config = dict(
    head_dim=64,
    activation='squared_relu',
    positions='rope',
    rope_base=4770.0,
    qk_norm=False,
    attn_scale=0.125,
    init='orth',
    init_std_up=0.0243,
    lr=0.00577,
    lr_mult_qkv=0.7,
    lr_mult_o=1.5,
    lr_mult_down=3.0,
    grad_clip=0.5,
    warmup_steps=200,
    final_lr_fraction=0.05,
)
Each number is 500 + 50 x the weight over its row's rms, rounded and kept within 0 to 999. Layers, rows and columns count from 0. Numbers have three digits each. The size before them is the row's rms in percent of the matrix's.

# up: layer 5 MLP up, 1792x448, rms 0.0834, rows 1407-1506, columns 0-63
# down: layer 5 MLP down (transposed), 1792x448, rms 0.126, rows 1407-1506, columns 0-63
up1407 097:518418490548407515512493499517591477497602555501525468494433551606543523498465533451473577519538479496597527472554554503489484485358494486617389550451407534497499454386594467410494482582468440
down1407 101:486574546620495509392452549441426465548506405495526525391492512470443385466642509515462507416417590565494507483536506435450547516528467436429536479532578412466511497486540507470537559446514538
up1408 097:419502464470431468481489421464522490564531538527525458508547540484481431529440429595487418527474508501502507503519537510550519502439457419458531577510460464481546480528534464460464531428386514
down1408 100:434498532541451659491451551497429537504531469447490570570495427424452515522439512434501440499464502494535510559424480499563507495508576534460612510576422457566554543580500553507488526530534410
up1409 110:531472427542564434538521446531529570443463558417516461498472445440464543456422492416462557546520576525483619545408510477495548597518488350537448432389508495497446553491556389451524455528474532
down1409 115:587520446474449470553537492385532513468470461446466542546592488466461422478505530460540446530555568478532479501519477415545515459466468509513573508422504519516443454459464518494547470488466582
up1410 107:449574529588502456466446547449487498442514576544512518443546471477555515558499474472519538567478538575498412495435465453536600489469465451501560505515437527412460494489472484561522543451530441
down1410 105:484418468550539551361405558522560512518456535570480480428442401512448395532474554486530478481518411572532438537492518498552446579532587472501457585463499457430474377491489546445478549435525481
up1411 103:580578495517538520381465571473526453516500522554534405532519505484488533542451405502557432501471518529397538447407548508497487505485577497450555444533495538484543525540512613553507468434484489
down1411 101:563460503515514609469431524467486530501476483546507458550458580468588475518513483569576486591471482483495507488498548399575454501582533440499512472505486531561547472553443511495478494611594446
up1412 119:513496502490483523548500507552523477495523437517486521505467493524561574589546570473467490552503674524525575451515531453523645501524516483521455541436532572450503447470552509477516414514422421
down1412 120:440484496555493515454500518527539488567516483406534465491521470547442567491482586425566534413610458443557531422551505492528442427505437398434562523480426470530548408482532519489520434502480581
up1413 110:441464470434449485500564541462396558551485519463585437487550530534523591568466522444500556441529449501576492494467534520453671484516461438493471581520524488512538498488430408592571534431490577
down1413 113:526494552491539399536513507426479475512543478572445559560472501483497483449553515502494457541537396498427492525473504551590375533480454596518441427526523453506561524466551476482537535626504554
up1414 095:540451505522522449553511511591572517461475535444513497544526492556573497574507528525477474461508472563569509511572422503462347513499452483499512526526495547505541452463437450540527532531479514
down1414 087:487559589493488606516484447461421448566428550550431408423437506408464554498501458524464531510531459510498476504491531515553544500498564494468517459413569512488499457560503489575607535469471445
up1415 108:499546501530435483493556459526431455385488505424503483528471528475446372504392471473447456521560465550504507538524491533451468480484452517520567542417555551456463493522555530584460491403494527
down1415 113:495646492485575623627475507554550452449459423562546568551471582444544498464441489479478544548587467487412467489504544558505445526529506528443585554564421498553487626576533519530531488485454452
up1416 082:488422530557477491484514546527542494427475443505558583494517511535512397459543546398515469521462445496486529555605483421381534452519542487503447602588459467469468568549454434479424524517479473
down1416 079:497487435476474453581539470497419498592505513523481438524498514507583598510423428542424533499522493472503553469395475530498412537523455504460519433436522436519429427518512444453535500466488516
up1417 101:470590471601508446496445482399533572507475406518514501540469468535587563549563550540368461508461559559486415498513507509571603513516501486482527528445617482434509497502522579472481575456451445
down1417 112:543537578464403435542396533513536502503548542439441537513515447402488538493431551410469452559551421418436461540478480510486494512392463570506467520510385511477417441499470555534484516464545451
up1418 090:490489563408541446493546440488492545486544422480494439390542445388500417547462501499533567486498595493431511501359528491457489499510545410552471551528580454498564553477494548454488535506460527
down1418 093:442531501551520519525493455481567576502472497568463480523434496454559516446505505485528455507428462463530533466439529557486477524488467551498439441495545495448415523527468433579550403516500504
up1419 098:466463461582472484578454514501432463481464512409512539542582487506474384559425447582364522464576464507481401451418505511424454483470523549450533456547479498495525473554462564567439557483520608
down1419 105:505510617483516414558588553523582499476472520507588503509443430490485462517470530514531450585487444496433585528533504498541485483516571501531447555426507531502534409403450433466500499519488500
up1420 090:484433511469425407481544497543483492511482494601552489475498468508550558510505573634580473411498539500439559536556477548497609493425502404467524513560461532469526427452514497501472619439474507
down1420 089:478431478530588474526535512444476467552544460560498527438490522495490501587504574474444458480445459428535447484437500456527457492489513496490527450451571586447548564450506470539541517548398420
up1421 116:525474561560527608413502529442416586455560483476487453545549574479407543486606528562514530506440567471475489485473424579495412541493539547563443650531533579511496490538543521389528489460524526
down1421 124:527497532469518554585561576464468536518524572502537516581409516528476539519558519567584427483521445489523509565469574535575469517480525510463565486561514509436609466560572469530407483521468551
up1422 108:464494564566510569486532526417445532507572512508549445559460505522561510457556519475496535502570513497506470472484530444413525378530499506577550583594496530509479557590482486519439573452469486
down1422 103:483513410527579551564506534515539523466548465470431443513538465504499534338558454459463406511519524481518454559376499559432485587537453508480461479492399460445494465549548504478567442511496442
up1423 079:516497446402526462457499548477487420516436531515519505564553563495585575546447460514602531442545513520476458458544532457532503548495558488463414438427485436421485431481532547536550394550528412
down1423 080:441507589539505529553486584538466547487540515512493540492477505502471564481530504512497541541476532432535509594469495473481469551458505434592580317533544523487578414495451427466479524426494495
up1424 116:418547531456431486521362470573450546582454581529490478452500545490379441534500477444507477427511577497471453425475509425435471454532491417483595465464501554441513563509589553484499535589358503
down1424 115:399485451523534463541500422433499411480537524472455603582507562467493534523563507521572462503503590436533499474533486482486505477426422511527529484497508490528546454528510481553433417371414469
up1425 126:491473511535582537524520483460479506449531432496573515459438534537489382452571405500463503502491548499500516449517483554468508500580488483530464446504545490510559461418486587452554495565465446
down1425 122:581476461475497512536589466496469556530576510497461499446481412424486499477494540544474508452467502449475544583492540503465571532447527512510560463538482552453661476481574519539529551482522478
up1426 078:600433539481469449482529449545418397517463501532422481458483453464482409464485483565445539612506468505438418559575463384467625435481617426561505588463479505432466456498385505551483503509459494
down1426 080:562454507528497450571435362505525457499485510521515536500399530551384552456431598526538568558493451522506436473524528488495581411505476558514563514491599399431560449451489496519456525446519523
up1427 083:488448557508479512511499515571554389383533520514536424510477482543530499485445492601444527522463575388499621440501494504510467512471525402543572520462532482491518415455507490474444507605501548
down1427 079:502457475472477440557527491449575548455474506538484475489465484516509482522576476463523560459461460434556480572462526428395506558464512535442437568467550502478486540576553440562565534533514529
up1428 109:489532396502624525498400539567498486473624481482504456579492579576519454540540466465495540523467417511484452486485500486532550514537429452517469591476529629427563520546480560504491458403496392
down1428 096:523492432465525515455529451474461531518462440532562496511456456489537463493559554572415565483503515502518556510430546594559468472435589528457533441495607482466468498472516403448457438434495517
up1429 110:416435479561438465469489428571488478464441508492530523333456476539438504477598486483409523513500537452534554519356451503600476534531483551517570482374559490465506490451602458474559495439551478
down1429 111:518523496465494542489511528527496503521529478467477633406460379517459549512545511560478358561521461444460450413521590517422492528547535436269424500526451547477611501383467440490403458518370518
up1430 092:452501508493586507475365546543496489453536484565418581477557530567489500538561475485484604505390429433481526528481522458468524456350565548559464464395526468470498513461503470485450469433567478
down1430 097:474441386489566598530513451524540466539526529423517531487443431527518500508514534405492437484560533544455473500488440469559441456503528502537513472506516443461509509505460421548517542443525540
up1431 115:496480484444559491550484486498562459546543447495475541437447523434519399572373543451510430500473502495493458511505496480493564457463516489548446481588557538469487496505525574382540467407618536
down1431 116:489588442440440560579532448491547483488592463478474372476480455529452513547517478558419491576530483451494399417526528491541526483461446429465560493606476484556500513516545497514390560477572551
up1432 106:591493421512432540442560393431479519574514557540518414450485539535529481484477543508476443539449505548542598473486500510454518421511530494543551548596506490439556538496519511509493470482499491
down1432 116:521550495497506549463562476487478541455374537433555421544554555467522514513479449490453480552420506601594491515564506589523540556623566443527519520406485487544434377517544467570585506483493467
up1433 091:523510430473483498537483448520555423501564475463557464579452523456439476499526543602522462526459436456503485480613517494543549415484522535477533440479567476549542487589507525497414515568490565
down1433 088:526493480556502528490551443446397636435421573507471495439538477543464454511538513481623532401488464501500530415510393544555505475470513435457511453495531430453476342515483470559563486565501535
up1434 091:461587531474570394509458538568535443474450549505408583484539470406445532467452471421570517548582506448445480618504501594507542394561421534574472454579460487497500526551426436468489417399594493
down1434 087:452416515492492457456398657468481614393553562517404550522474467516498504535512427492516470483461539501509431437463560480449406563551494502521543463543533442569501441552546552551435549462445481
up1435 098:515543432400414457549516507514501500497484486474504408546519489474553454474523445560480461568434541429525429599472429460535443529538476447481566494540521537404537486556530506512626471567386458
down1435 097:449525475469489476506587477497491517479505521441532526547518479544534478476451415412481525417455497440531507515441522525529518484505510512516551481466535475421458445583488525524531541452510447
up1436 103:505526500400506569528503425463363454568453464406470486404456443521597478406480502489466553431449520524521474529570420489469557517460466404636495417524607520489530504482544515528474536470532497
down1436 095:542504465591573509533595544492603586479509524556553497426541546449510547448535588476511527453546527578536619492511472474519453472539432485532446432478455502521519461520473523503531415522486452
up1437 104:441591462409542516511452543504452573458479495405503492510504534506417518461576543490493499434493484477414510448537489494536502525487482485495546557525506533461438511485443490546538499475458402
down1437 109:526415469541512460440445474541529448498544499488540442617551545505532486507460525480513466466581458487537487452536582531494430543523573509488424551582467572487562529487485469481479518445502526
up1438 106:537546439511554480513527560483410429500448542581514567470525538473498517556475542480449493494472453491473478488458460607471556569427492467446530552439529560457563493585457524474496566517535443
down1438 106:459482396595522581547567520523497499499516546441479548491633504483580515497489489639498386505474458591614524565451403572485522461591420457562572560443441556414480453474456481535503527457591445
up1439 084:434469516537487599482632551473458483554498556522513502478613504516510419593488536465448480485600501495463468559431496479437532520398470574570536517484537565498532458498547439450454470508452614
down1439 078:597511420589426483399397473456537483433512460578534387565499507472540580429449493540505539457571462506390609425458522479511460416513501512474486453566498466583537512524445494441576503529562489
up1440 102:554526428498476560474499494478525551393550529552559483541510499551454466415525513465478465592512494498499558467496545503465556495488434520519410536441497427543455502584438472508430506438523392
down1440 108:443438476558548581478415471398479454436462462512492579497516444510613518525504528490634592514495582474467512416533423523516450487502541424477476568570556512540595538458526494480570443482578466
up1441 049:545460458434482623418492541480490398435475567517426631630553487574404376563475473455519413566535503499501593504537487520523396444548499481516445508384446485598540587530491481461396559657528495
down1441 046:576592590504466379493459507494549437506443509514565418503508523427546546484494556536534593449549513500542541482440505559503459501526485483479510531513636423441525527510559510522513482513449528
up1442 095:444570544495504520507512498531485532524502533557556509531444516571594411509504446515443414543406491442367481421469459503464416496505535611502458452463544658556533565521527509483472506556428459
down1442 092:546519540492473514491461423509527459481414498547503488549548442488486446536526530570531519412582396507501466489512520486508527515512451610587506528416448444581494486451394460553521525551557536
up1443 083:516515508511469444457467514424496453538565533454442458506598534480519481544463459638539472497551491429542435540453585485462541481633444479560474544526494474533457517428464548428524453516488491
down1443 086:403594541405589508532463461535563495560588525536486497406427551465521461471472462560495511419568506484414491527493451445464425463485533518461508507460526531455504538441500483532533509508534414
up1444 098:537521507521406472583486507505461500531531562452615485559519574466419531521409499458444527482468475412545451404498421572551457528515464531483496479502398589479588468532530431454536429642469538
down1444 098:503538502471477508585430523426489580458579505567421464469560542495526540500488482490527529393461557589467509524552415542485506501472512610566414540580530413532411500470495451495443481520521534
up1445 091:510484473469496478486503565561468462470470539536507453443533511512423526529521483570445518508365511445477398451444475450541413451471481553524413507447607524474501526495572502407443408531522489
down1445 092:506471505468577515508455455505539548571546462448538600486454533463480505546414555403518515445492387538514482460503576512462544536502481581494498529471466586502508532439454510511490535482497470
up1446 095:473505582500573589467475425522566473480483542517501474569471535537488464409510506475568529544490536428487549489475509491494525520514500471446428511392513479533514469452463544437361445539478496
down1446 093:474548577501482396498563527465609489513399541494412419549488551468467493545521619475460542446501458589479460486533481509503465536468497474534609570546529569520601515488529495521429565532433535
up1447 109:456529500479531518544586471528447525414517427502424502542550515465470552424488504504515525471424509507466580447461553493571475565475468569563517538482488479593493487490482469542498483486504569
down1447 131:372473457464422528480445527588566509580484547535521482494542443495504451581458484494511485508436496494463477504492461512547428562500479465469518486559556520506534466499422450446491548495430522
up1448 136:505576448520489460471575536429475455569451415516523518509641563485505420478552428484579680498502431492471445527540514455414497408503479424615490601545472498480501597538497507554434478435513412
down1448 136:482527540523610534473533431512465534454463455484474470546593490524542451460493479452431523488409507470492491476481580528488520421457508522541495545594459491487451575569391454532526499505508535
up1449 115:469553500526502542503427502485506506557552484556502521497546565501420476573424469539495640529548540460546492422582395500482434452456507527455485442515464457481550527522392372441511547661570616
down1449 113:418450569540561538526500509564579494507574575435451538468565507526422457542566405500436508520420557494569496457502458464596531542530428535456454567454462529455472451410545554483501487566580468
up1450 095:436418427452452458568488534447479527538551508520510420511541534559537414539493498534476508528556520475567439534597522455501523511562593518528412574604584490492538497472501508481557457482519445
down1450 099:598530481490491491544506536554479535561497461437479464546501595503501480424605453460491494527515464439540426434417607485555457504471469508476451471491474464367468432447423525529548489482557507
up1451 104:534475551414499446422543634466473603553593528415558534488473562520415519447530429453507511423548486558466561525528507528515528516563413540454527347441495494493539491502473473410553412494484438
down1451 106:563526519517509565468538479483491387443507519436439538466485439467518561488556504576444428524465561518435510489491555516427569455460564489439480476490487497478487456482492475440539542518547487
up1452 027:464486420524457530434528443467611485476548525442472437569467478489521611481489518595521492454510564488531458458463505480529494428510439473584468469477473564526475444613513536573577496505497495
down1452 024:440487484543549537535502513542470484526501514538502468556498553511532483412509460551469529565453495515476491477532459526535517443506474460461393429551634513468442455477479542487503442476441482
up1453 087:549508618478445491520491477475451436534352503536521486529492554469519559474565524502483491484611461593539558486518479547497502481533550451465543559490479502451485443433486552462565434492476544
down1453 094:456520428496518437482458449528540586531582417454492539476458523537466538503477444420505500495480554515586456495521508532577528509447484501458412473595474507467537537458380426513569466577459444
up1454 074:506441465537464563535486495540541523471492488577420512516442479447469504442481510474428479543565468488518520456468383482546500517484573530438522528483578435538531567518494544536511427429352422
down1454 073:602532440524471459534499491501476524545576521525607526527513521473517488532491482501408452437514526527543481526519552517520542503480466524545393468568389593413541593498461593472540588519533528
up1455 116:470464521371502518431422513474521514541514537561510523382565501459422512532436411507518531461391553496512455457468487491410532559462488431417445498582550554551454447491563501514503564453624545
down1455 120:416511483476610512554581548479482489440488503443485536528513551549410435482509516465596520434561421470537495541477455433579480454515445507462555567513430431511533446468567474542492379510518536
up1456 099:455522474417575540468484476510437446461545470435458531607557509453491422537431463473507439488552493517461451558433511470490497389447493477543489596509497413509507568538510523448494468544451415
down1456 095:578500554564408462489575496512583482487489462531590470499518494514544537427522553549519536499470565509561471481524519487627526525468465485465494392418557521486606476474487526476447507489436567
up1457 103:407506467538492502553515514548506464438529564522521580528457519391452514500494474526541458485463481475577448497496468515556559470439524550415463677494534489515559442537585494486371444509496499
down1457 111:522497420475452422468536394490499509543470524509440566450555567521469552567504582518418448530526477415404535530517510428532503570537537458571565538524510470416527485512544427527517507575492517
up1458 133:524555521499488466497579482522531445483519503585466503539497550476478459494592385468424456464481483551461453442495542529488508486484499416606506464429486492449454501564479596520457633485521552
down1458 154:503457500461437555577450511561530511502625501416469414361434452555499383544484537479528532546484506501526504564580496451600554545528497483564596491541445489449472429472464499480501450527466599
up1459 099:445466473617531566493480475537508492578529499453508597567474504481454565497475502602427460589473498505542578571470422461530535518403489540557488543471418488543410472473473452504429483494503499
down1459 101:504486441395451568490516500440502521412485490465421452488601576557567498560469544564502556511562482545440465486510510537536443506437477490453421536528502462489546588633517466439525469478527503
up1460 119:507502598488614534484498557462430552590555509491489532501457524500400485480435494428439507562414509474478536441442483522510411425500555620534538517485569472472492457532504538498467457558493483
down1460 113:461398540502522553414486477482469473609412475483536536437550572475473504492568554425544476536513470457408524593517486487608375582519502483490507463547450557528473477581504547495526532502454486
up1461 101:599454419462484538534415598512557414507505477446482601429524483474521544438578486580451597560508633424477444485490550493531572499474569540581478438545479591474556535557471488449526515503589455
down1461 099:545515580437433559458531484451535468465515514532517522486572485521430470412415577515471446610468522504466536539398523489517463461537598501538470498508481481517458523472545388509545444526491442
up1462 112:531526497461503493448525531525442531556553531526605533470529546495481524489502520574407546475493485392467501495505510551466418463570503509544387471591443418436564546448521519385492496532483469
down1462 124:508475479473552587547536474534457510459541447466416511497568528425521471500542538521515536585514518472526485501449521463559524422484541492534587510480415422490502569580456571534443527548484430
up1463 098:495555493503447517466511424487549430514471525472431573454565483571453526446594523467460563501600508588413457476549472427539542490496487531484530482573489464555614491417439503537492507549528430
down1463 100:500450423490542487497470470486606476541605574424484453500476463397438481463511538408515483451520568498490540503466513436457487477533513448504540429561528519597573522546496501516527500441339518
up1464 087:443514449482549510473559463488460500478489484449533420554437543491458567471509452462405506524539571441558511487578522566574432544538416406532476483517422435528464546477467488487517520518495487
down1464 087:484534472431467479536498512455451430444496532521545508480516475559462490575446455549532455527528506525495453513464482591488465473490480465520516507399486439473519362581476617465515429483448464
up1465 096:493568527450508477533526489497489534563479446451514523511441587516430549607560450484520452505532504451544540459529522530477450494489492506436406547467431510451473433450503442573523480449588479
down1465 092:529490408553504430482420509421488531465504560498480446514518411509498512494488585425475371485557559429484469412609509544503459586512489508528490399506547503501472464499506460402520446502456508
up1466 097:441539437483484539497488434480497499564508444440531565539574534461472449456405514516515562465469483449469490569505481397519483504522466575549506506531456542570418433509480426474380468590463519
down1466 088:535497433519501566540527543536497503475453532510511493482544599438512520528505466607533554497479563422562495497509533565546508479510573563457508416500559480434532531547450504505464442474551432
up1467 124:454437495501512459494492460507557526579444427513581428578497509514552570541439510458545533530538642499496489490548534578473573432487425530524505523459530470470492480461392556455521468455501479
down1467 118:352502503562472432522533598415480475545502507519483546504483500409467486485510529646487561504520387534516484477369577489494514574442562497449499465526406480500483523452478507596473490504554599
up1468 086:517508418439464528517486516515489474497524604492486480504514529490505433547441481457478438502547498469529431525533532460547513522584436565452521603509386457565583453525570501639413499514478488
down1468 086:555610515548527475541527525513479561561448444529441411450485546434496548452509631395468457514590537498463580518448470574482498533444496467521507536520527553552457521446508387431533604518484588
up1469 099:456464480448501499602507566646585556509530560560526547509532524482532485648503460459426513517534449534513477517410499496491505461465553607440457532539462424495436505521513537525556477616462483
down1469 103:462522580519507606350481438469497482504456380435436435526589489524477507560477459517583436504498580544535479444556508470489549478503406470523558512569558526599501425426567455512445544475495476
up1470 071:577415455508431554551495510499528472506434512416529425472492464498442567496416438496464519427470565493395568444494515482524615537457545514564534461576552494458503523529459458471443453440593626
down1470 065:417614582534599494554518476439455452406515518496427546495489426551495449503475536464504398510450425549645437474556587482505470533467525497432498502414456494545429504468539498558501489472505429
up1471 116:477551499530482506553554511509517525577553471474514578478500505468430395491543448588521551535493488463462572540496565434474512468413436463455503532484457514421380433496504527420446505546602494
down1471 117:481518446537567591499600402511522542480518482355463391455482439569495502424577425474498419435465489492550513529471485577532533537526489497537435548470461446562519488496489436493615579467502449
up1472 081:609485464518457536508559504472568443493452495469480503467494512528569401500519486531515527565449525396491565535459469547512458504476555538493479643482490429524509491555511486466501491421454466
down1472 083:437555543512486454451543462592452517460569526520468572429450442574464484546472451480518545440450542431487586479517506438539468519518516462505375404499472531447525591485543482541518556416607490
up1473 097:551444470494563471484479471455554411512535497495428480506488535504515502437513489406536628496515574557514469567503561608498524397546470343544407519464519519497430557544520460495446501467477471
down1473 093:540483539433427462494444449561562484592506449584417454419512548489430479522531526567442468586558519523462531437449543603484518554477553534443521601532541536620410522478397566515406528539467547
up1474 084:536494497487455406446563501529527434621577589499494505492513485352405520427568517481511434564475495591560471581565567552353421510509467477490519502556508445520591423534473486458574538576492422
down1474 084:486474500520499431442521512492420480573569606424541538484574463570504507535346449496514635457415519498503486497482568587467615480437484510553465383507584472490459471476378506438400589502474495
up1475 086:482490522495498473543493478564511501437491514519431512505550478501440458506495443510476405488490454535499390525572553577472458553432569494520528490445447452559487459581507514501449363530463501
down1475 081:477476453468449523401497434433502496545506502515590490530493508478478524494538530518472495537448566477542545524509480474488522480581403423407487496495657576487494597444516506531493548455530469
up1476 092:530412539368537508543424554433601474456472381534614575546461501491405505523433481503444503492405524527512480470465489492458598532520472434513473530437508485460531492482400527520523553560531436
down1476 090:485540556466493415460512430470518545518536570478449485522580476465541539557489407470520542458522592538490478646576563460551441527533528423395477562463420471554451478369649490423518487498463516
up1477 124:569600518471514498481493523429474558500542347542454641484483553512504538448485542452489503401559534529574485446486483466450524479484512535482450459452486524561522473572513531485489517535570616
down1477 123:463524550419596485503366448485418511498488446454444511511522471509475544576425517521418542543435464545495620441518572601435421458430548389459585551536487463555484585535570444542536507531409566
up1478 112:537537544519561533458416607564490447495477422500481558506438527505536543437534511448468591610551554585508491490519436457534493497468509480575656541518497593615402545455556612533439505499547453
down1478 103:485553440497500531582489439474538509498494458467458526497484499559522476462496527519473521538419499393586397500514546521491405517481508489560538438538545454508548493459425432492413460481442441
up1479 094:428478397407586453453561539528485510464453515470520551520456430498430431543465588419479473519551497440494547522555445566442521530502374504449601478487557407506484504457518491527556522482593489
down1479 091:493465589490556505583456482427490424472570527594502517496474504480546567538469373516495423502530517617554545444349471315540528451577525447494351533519429467582449497585534496457494469512485499
up1480 047:532528463507497510493457437487506579491499435406493479528508519548551587544451512442515519445515582559406506547540593538553569555471494494451532441560540526490555466478450445487513455579535468
down1480 047:572413533443566480492565495552497450552510469519467493535529448476449511506502493452531454498460550467484509541470493444493460453563503627507464537537495527579562557497610495518400499479597490
up1481 065:476546513549547569522466494462457502511525526476569489532448473465524467457457545537559466560560486529519532596576503607498470509520569568580465419534654454452471518508529445536523591395587516
down1481 064:541451512577534537534489533525494602572451489538543494522496400456427544543550443587466519419543503429506469439570543505480483433507476516539505597465560429502482592463519475527505535445424578
up1482 086:561442559474460523557444509551454588540501481507493485462553490506596448514467487526498495508465409415600579580585486527507419487419602497518440416506434542469635532502456476446518514492570580
down1482 087:563540396398419497560510460466551480482443459503527465361475500474418463425465484465516488529520589540439544432446478554401422526526573430492466599552542550571463565548560518467588464435557488
up1483 122:531564525599516546510475484515448496504414526431538494516382500511491555475519498518500520457483435543529490518558527442514605514488457559510393476425463435493450545541596538485466552509514583
down1483 116:391536465554485487492556354412430543451582483611547654477546507582556541502400508532490523527465575515508599565511448537421440527542495530510503538541502457511438450496527486401496477557471523
up1484 110:584478517428519574328425512526542606423484529516601540516546446468495543472486490532572600512449599557486535538549476484485552617466469503562478528579506483552478511549503453635518602512436481
down1484 108:536484459520504482621533438418560543588435443479368495530589616490577528495406580416449461495511543462554471505491483497475478412460472474502536417538605538420573516536479512403575532550482470
up1485 090:459654538488453513511544477512475553490507445629554464601474556469472413634449431546429482494502490497576444569595452580468473489486406482490531510510470510524535423457464426536514442465471595
down1485 088:526429448591571519458455484521478610491563498404459425512461470411514525525412534499540407536526557561473452626489474402464446496449522508491428514615540529570525439470471534554591539440557427
up1486 127:424481568465548503528468462483569478512483487536555517517465501501487565482505376474430483450499492486489480481501595567542434532466357516555523557568561554525466544509489460504517600513472515
down1486 117:469480513579477503476497409532566485579444555525496511523475442486574552546510565639554491501465526490429491493539593519520617445464493585452482481486459575527450490466571495545536537463495600
up1487 104:558520474536518495519487445558488503543465509378583494528511479408516568477498512442409406448485489434570449463499541505583501519548523493497535560481490489536537538471364520523529501539540565
down1487 106:517521517457455372538563470508474535473522399483536509540398634509534456508465467491581503523569457510467507458443436554387442539461458548520612525517484522416371607435512467437524524423489522
up1488 100:544467444490625516443513575477489515495532494519540547434482581451567444556617495476472553504476472467519477535483567501492539479506463506579521507462571422491565446376553454477461494513514516
down1488 097:533523559584512648408410402399423491541467452454492431540465488532528558541536508485528507479548491646482470601539502588521453573560402590477498457496579511411526551387524566446591499420507484
up1489 100:601425499477534555452394525460509511428503527465510507543569557433547569415565474524501496513486472337540453401586463512428482556559467538496441581411554438518410536481480495526468447650448575
down1489 113:566378527425512508494596451489415517468490484500485549485516555524532539465532499540493369561405436464469516505500514450456411508602546485451533501601469522501559429443459598463562541451490503
up1490 103:519462475426462547396466502501552524501523458465486601476443540465624490571538369578469494459497394578505508602524498472587449446565495514619479520505453407526504455532527518427522452581566499
down1490 098:518491503525588456517543503536550500516466513542524407481489491520562479503593433480500446491444434510493489431506481505519503472468520500414502523592421470492462583476575516530471498571355544
up1491 108:440493447514508496500471579507474516492561485407629547467423545496534456465495526453482526453470506482497471592502604482488618502446474589522538500514500616561435497532402572428460465522530494
down1491 111:398485531429498499395423503497482529576537489540506461482444577553576500446519567411430433583501550519520481524443434452482502539377538503548531466492457453488531469584364523488506531580493522
up1492 102:465425528531529482472466460495472513560487463469496552440474479504461529501497486466511484439476571549469548452490522438442489455462455432544531558533472507518482579472502427537607428515440477
down1492 095:469541489512455543485476531414508548476463441610419500561540507542501568535561477530484576477543394599540471360447474573564428507495535612462489533489451491542500446483566572559551479488536504
up1493 105:555444460517550505449532514483539393455493424509555568486503549542517444447458560490483501529518526511563478444488518551520491441544505540482581521440526449475460504467339588414410443454450481
down1493 099:490564529576545466576455477494446589486390473511451400402539527504594582497539508529462531472511503469528391509488510474395554521492534503497622491455532470513478485428517509508585533559506533
up1494 094:508554573528556559510491507474472476478551536513488510547496480435521541506383466507507553590465494399572379586494400483470465544463526467440544454536469542523490456444472499441495537497604456
down1494 087:572495532504451506447527470543498555476518506500522558587423511414487499525565525420518445530510567493522469465491470496510521508451518497567525378444493494448601526447448497518497545446500525
up1495 091:515546499514427465508512483570494502462558489560436490526517412490453479502472469515407460529512525476500520576353526422419535503482468525521474518483592510455616496493542485603487445545507453
down1495 090:413505474528535468405524472462593492498469495468488464404483542503471550552463463554515487547447568436450501506519587460528482554573533538498552536525534551480533438448500576453623551540487515
up1496 121:527468490495548555490502464580533493470503502452510450520516417478407469526547496436434481570439596476507444489501497460512535564539488498460489526494498477502480480445563530560617488432522532
down1496 131:540484430554465491506561501494516451522508476483503555436422543501501492509434486512511494430541571599509564461520433512541461479528487471469465519481428512550505579575404577528498475549443440
up1497 086:550550499451484454518521539507397422525545589530533548653438461418567523471467497457554518492543562455454452544532557494506459465454553557632550476483445496413485521490510468413474472502577508
down1497 082:438446480537465513540421547545515425540434556446481569456506462410549605547543546558452561595464476410450518488531529467434420534490551466497530467533578460515482393498492535501519413443543439
up1498 098:508485527449536523493452570580518500567445490477468520470419626446507477442462502552555498545552443509573353578551510554515487540608491504541504571464498474579508493464474459475552450548561505
down1498 094:481431548497520581535555564517402434555522485477390521537420525569486580515448513529566555447488408527514507498432475523519492435419425524452513568507477612535422456561514528496519466509476547
up1499 090:425512424477513550545523554542518461452511467529602497666398505501506493480605450473471506482367513421532519431499445559515477493486521496451543439511488525557449542507524532505446473532506506
down1499 087:428575601520436489550491480480491472498488615447417508448500477452400513590474544554552485418462528499532452560381546413526528546478433511525453459455574510528500516454406535535534545497557524
up1500 114:456475495516501554428541547540477488478467401425489451566397461481543460491424412481532450563480527499581538565448484542451468495372428574503486589445482511470511496470472437511472508473515515
down1500 118:530488534401507601523455458562483536445583577554446512497507421476484424504475571545570533601602544506490406544464480441548504531541470464570502515542502473486449495546465443453489548414492544
up1501 086:522507543388561388402492543658587485433444528508494524549475523608513567502449577524406471515523507517508602500492508472541542510512504489495473403511483537493484506520509466479558540455411425
down1501 085:448495513477448512481514408478524523501399465519427545593504473425491423506349507537568570496498507450529430400463463541451392479535520411476600553535445435569538486526514447576544486458564543
up1502 101:462520500451472571438564429520473481561494549384452494554480515471538520466528455535457572514362520532415456476626425464462436550519443451533631510519551524551521465503468435447451453536446507
down1502 101:499473545528475415444468487529505534539531469539473442506332479500464508475546526505515491559464533449562529583446616477510493468555438512523486537535567543544569534491556468507526522571361419
up1503 090:558408492540388423559513467560528447474457487486459529517456573532531471532489484483539490593503497484467488613528575463476557447410439506422589471495503376534553427514604486568536462527529518
down1503 089:534510490466535440473516448447456510455527513471592507475480483515497501441598436490465439511544520509457516487452519365529431506521522554453525532609585518444532447532437464502570494540644612
up1504 120:541433534475504538493463504480476461576539449492458507612583565444558512491500456483461418540518515405531447509404468448399542559502425565562559471539501506485581455504475573496491507483439544
down1504 119:512497570434461507465461440484502501464491432511567520553517450444525496487467496570369528530568506601522499434521487598434512523490502529562474507549454506464383513455470456505514592529569424
up1505 084:532450481494508494409539551503532519564449545461476427533461499525608519565531500561423538563459431446488432491534425464515520470529482519488425494557462472425632436501527431504456433486375513
down1505 085:499453419510429458400495487503498540543470510559494497508503462513508497409498533444482464494566584484551462544443498407619495538577527475497443498466534601601505551577526514437508439510456466
up1506 056:456538523486547453516483451490434441487580422535452476544541553498517397442474460529412461548506493487542555507554502496418464553485542542470518507463501567539483456486591490436473395469515470
down1506 054:442511437454446466466509535571516453501533486415504452487569404535509507511513439443471505545478568523374540516537528468481512425585561474470502490457452449561492520378519516436445427518530493